Weights of a small GPT-style language model, trained from scratch on English Wikipedia.
Training: a variant of Muon for these matrices, 646M tokens, 9852 steps.
Each number is 500 + 50 x the weight over the matrix's rms, rounded and kept within 0 to 999. Layers, rows and columns count from 0. Numbers have three digits each.

# up: layer 2 MLP up, 1792x448, rms 0.0894, rows 1777-1791, columns 64-127
# down: layer 2 MLP down (transposed), 1792x448, rms 0.0447, rows 1777-1791, columns 64-127
up1777:545490508481453592519488551464527465431480485449475485443526464509494466491537374495466504476441505514525550484452502419466510578589509538576485490547549472564540514510478535439487430444541439
down1777:508535514458466528569457513469482451414478462459479479483482514530464594516485488552568486513521448486440438478554523519597480517432523546489497648484457486518497470509412516431463452561516457
up1778:459397575516516560494502549458489553460499529545475496590415506464436473552394524539435405481537472468534454503484517500535629454500493500586419488510377473491551435518509455491563539486520491
down1778:427474571449459561546380508580593414441487443562498507485539499470487491541502494521492541517436507467378526533486520489519634449508515476502443491451476509451560496447531456472602463461463508
up1779:485481578526529566412562599543536643519371506476495500439423511405467503520469501586498537452490420576457457486458567434465567439480495530507488493493560603547568458536518542489478560440473508
down1779:481431471552465557522533593451456457478500524469535542475455490536524518520519538456441564524567564455525415439452524399505544532446495528491471501421585443588547567478481532524480540538471650
up1780:427486581482465530476425551423526495518460557471477645448540473467471516501533534469535422562532485477463422451473390505412405470589557437538563564457529511495483483473513564447525466515516424
down1780:584519526571489459454431575535538575448482557397522529560470473482488457497510456492536481448500482532586488429475584476520457486565608474553539430508567409526447522533494571469448386569462548
up1781:469511567568487461474505470423431385504537476484524547586495410444447555539394477561473538580495562466539490577546474563535442480527500514473581413443538477489404547460512416490560570487511480
down1781:557476496505582568487566511489625503473580490597532586562512555600452468535520462610546457574537416421538468530491556544494594513458473525522548388518584581530602457440475584532397491611544462
up1782:458582499526497488445566553467520423581465424539494492540470560518436425507499485579622407503481474482462462460478580483526503531503478554524533525515486463518531440550494488521556387540492506
down1782:390418495461467490557487540539532542583435538425467468512396492571409548467540424506608598467463487506474462435599513380566418509528461491577568607528490522549516524582547534478466473465583484
up1783:557519448486528511405554442453494499570465488498588515534447523555549493520518522552462513467503485501517543519495544554588427559535505556485432428440428489433508521543473441592550534515476511
down1783:494469409574497521534442525575573514499472456468545564539397482460576522564528445475477532520463579468585507474544447489515473474561476467538519482460485591496493478528510502461474500591507533
up1784:538514557498470565573521475502505496524472465606451493422501516549524494540504543470490489460534450482556442474513552550502554534432382467506575532502429443432523494540524478503483424499426477
down1784:458601612545464499481446562521507417506408574648425527393542540622423516528418489441457478540514589497525534451496505443403558537508536466506471458486503498399522558545455510441442406504494481
up1785:444446614534515442465524573501454475531505479537509511478547426545552579491513497491509468480464507513502500507478506539521570622453397398460526450484469453539432479518586509509536486517452495
down1785:474429494476487455541468519537540382416489628413457521477547506552572568434550495516564481527441456443581457439480526488508500623480393477584567515549582420551426484482534465591417520437446499
up1786:471575390486494376442534413456550526507483462502487497492499488557524550455441593512587477513364511416517452468565487455441471493547498455567562449502475453470453566511458482443393494433445558
down1786:470479460504464542519500429478500530574528507517440546487453548557522424488502523483503601493483481512476503451438457461510595437509491486531464460425510454541468515449412479479465487516430519
up1787:498522433538570536520579528480511450589459621563498579437520489382514555441542478557522509553551569411537443500556574494473489405528556522454538465476570523564413575516512456352408501575560460
down1787:421574521457502510587450451590532507586467504549507525467465476573464525548523584597473404495482587584564554548510460422556473438464514515474580479506524487554453493486519453536505537557424474
up1788:517531575489559444496523605444544413483536527545424433509490497433509439507538502442503522510509453531489483488517501526571508416432402483520608460610492421470427497410539583459464575534544439
down1788:530502468559421486516469492551490525576447504506549513463455492494588515446546508425440532528504528597452572477530476461500504361532580542486535534514379465532563452406502432521492552470479507
up1789:378542633541422490446558472470443423427466419490524516425592407524364575518538505478502513500462483558539473450413487417473566494551521577489536509512582479571462537450472500556528495551437508
down1789:579477504503482445499514537505544480510612446510582478480596550482521572468467454473486492446586523479492463511472525558509486465504487528371498529390404550424480517457523483519432508466526450
up1790:478523483476497442581477547540478497520514508512519481454575552478438489435464352472566443517554564461461546489523525424550494420514522458565446440541538486558560370488492464551382522479424454
down1790:423450454484463505515465400521518476412431576499546531534411494434402492549517499515535454443435560415484486489465506545546440484509543475475524470505447434460471442505484527523438577438475506
up1791:439571495583549537507566550491482525527542529573454535528429388425429466525510471469560449544492394477547461528398550531494482398469585645497485470461567556513482430523434525549469564520473482
down1791:505480555558483470512434517466436635509504488576554477441533473538444549453458475528518443589425601556466527569416528453487418443494481450531476575502598475480454488497481533545528406475453536